config = dict(
    num_attention_heads=2,
    num_key_value_heads=2,
    intermediate_size=256,
    vocab_size=2048,
    hidden_act='tanh_gelu',
    norm_place='pre',
    qk_norm=False,
    attn_scale=0.177,
    init_std_qkv=0.0615,
    init_std_up=0.088,
    lr_mult_up=1.32,
    warmup_steps=200,
    decay_shape='linear',
    batch_tokens=32768,
    dataset='wikipedia_en',
)
Each number is 500 + 40 x the weight over its row's rms, rounded and kept within 0 to 999. Layers, rows and columns count from 0. Numbers have three digits each. The size before them is the row's rms in percent of the matrix's.

# layer 6 MLP down (transposed), 256x64, rms 0.0879, rows 243-255, columns 0-31
114:461481523436528535479445495503428484587495531512508494527547450522530429520509469573508546475517
071:473463572492456449533455502562555511497489514470404545487463503549447514489524439444486513480485
097:523538455540518494464522479484450562450416490501456514516517479495492463561498469606482415472431
104:519540504474511510475537507493522595472495452405570492529461444473558442457450529549487432520488
092:515498483476448530538496523533539555467523508565454483522554467541465442575543525543519529506448
095:521528595490532477508436430486509520526455458465459525463459470504479530543465510476477518473537
100:533440565452519520492467414542475500486443469527526513508405486563524495513518511535531489450535
090:555498505508518488494542431477509535449489514545515501534557450432519467500479532472490522517559
087:587552475498554481537493544496553534483557424482537524488476461478479509477493452538495545537548
092:436531485487517532493472481537514527541431551566505463447546528479503481547519466457502507495485
077:489539527519510503544493482491466493487447506484462418468462522554486580424487536512499558531555
115:551494613518490512468506523492586533540492448513583493510494505423466501495532517490426438575454
131:496478423460492597397515448475438441483445484563532497476478490472447548529488505474550474506530
# layer 6 MLP up, 256x64, rms 0.0882, rows 244-255, columns 0-31
093:496498414445579526430554484453461488463567499511564451513526475525539471492444555553479493543465
093:543492461553533548494493493474551503609505542494537441498579531514432504496500573474463501535523
113:463547552473506538481515580476482446538426498475462502499516475500457444471451534511376526520452
089:494562494528480502423546472441537487463502536469441528461472516540523534481526435515500528521492
099:480474479559510454522477557541497540504535433509480577484452464501498543543505444517551426551564
106:487564544453565477526505568464485511565508422478499506598459481500485478442487499490490428510518
084:464558496544488506483488529546488442481499512425460434494482519518570516497522503538501477481520
080:471541564489500574475524496585509466479463445592483527544551519545604502512577519472508534507521
104:509481488472442562417553511459576504495459520504492467537492486469514485509462462496508397498479
105:444540455501495484391482533500473530522484492475484544514527536481554404556435469503413471484527
116:458510486467499507535548490451519471509485536479424504505479499471454547415523536440463411508506
099:485465491558491485458485434507544487451491494445407492540523466567470428528558489579443480496463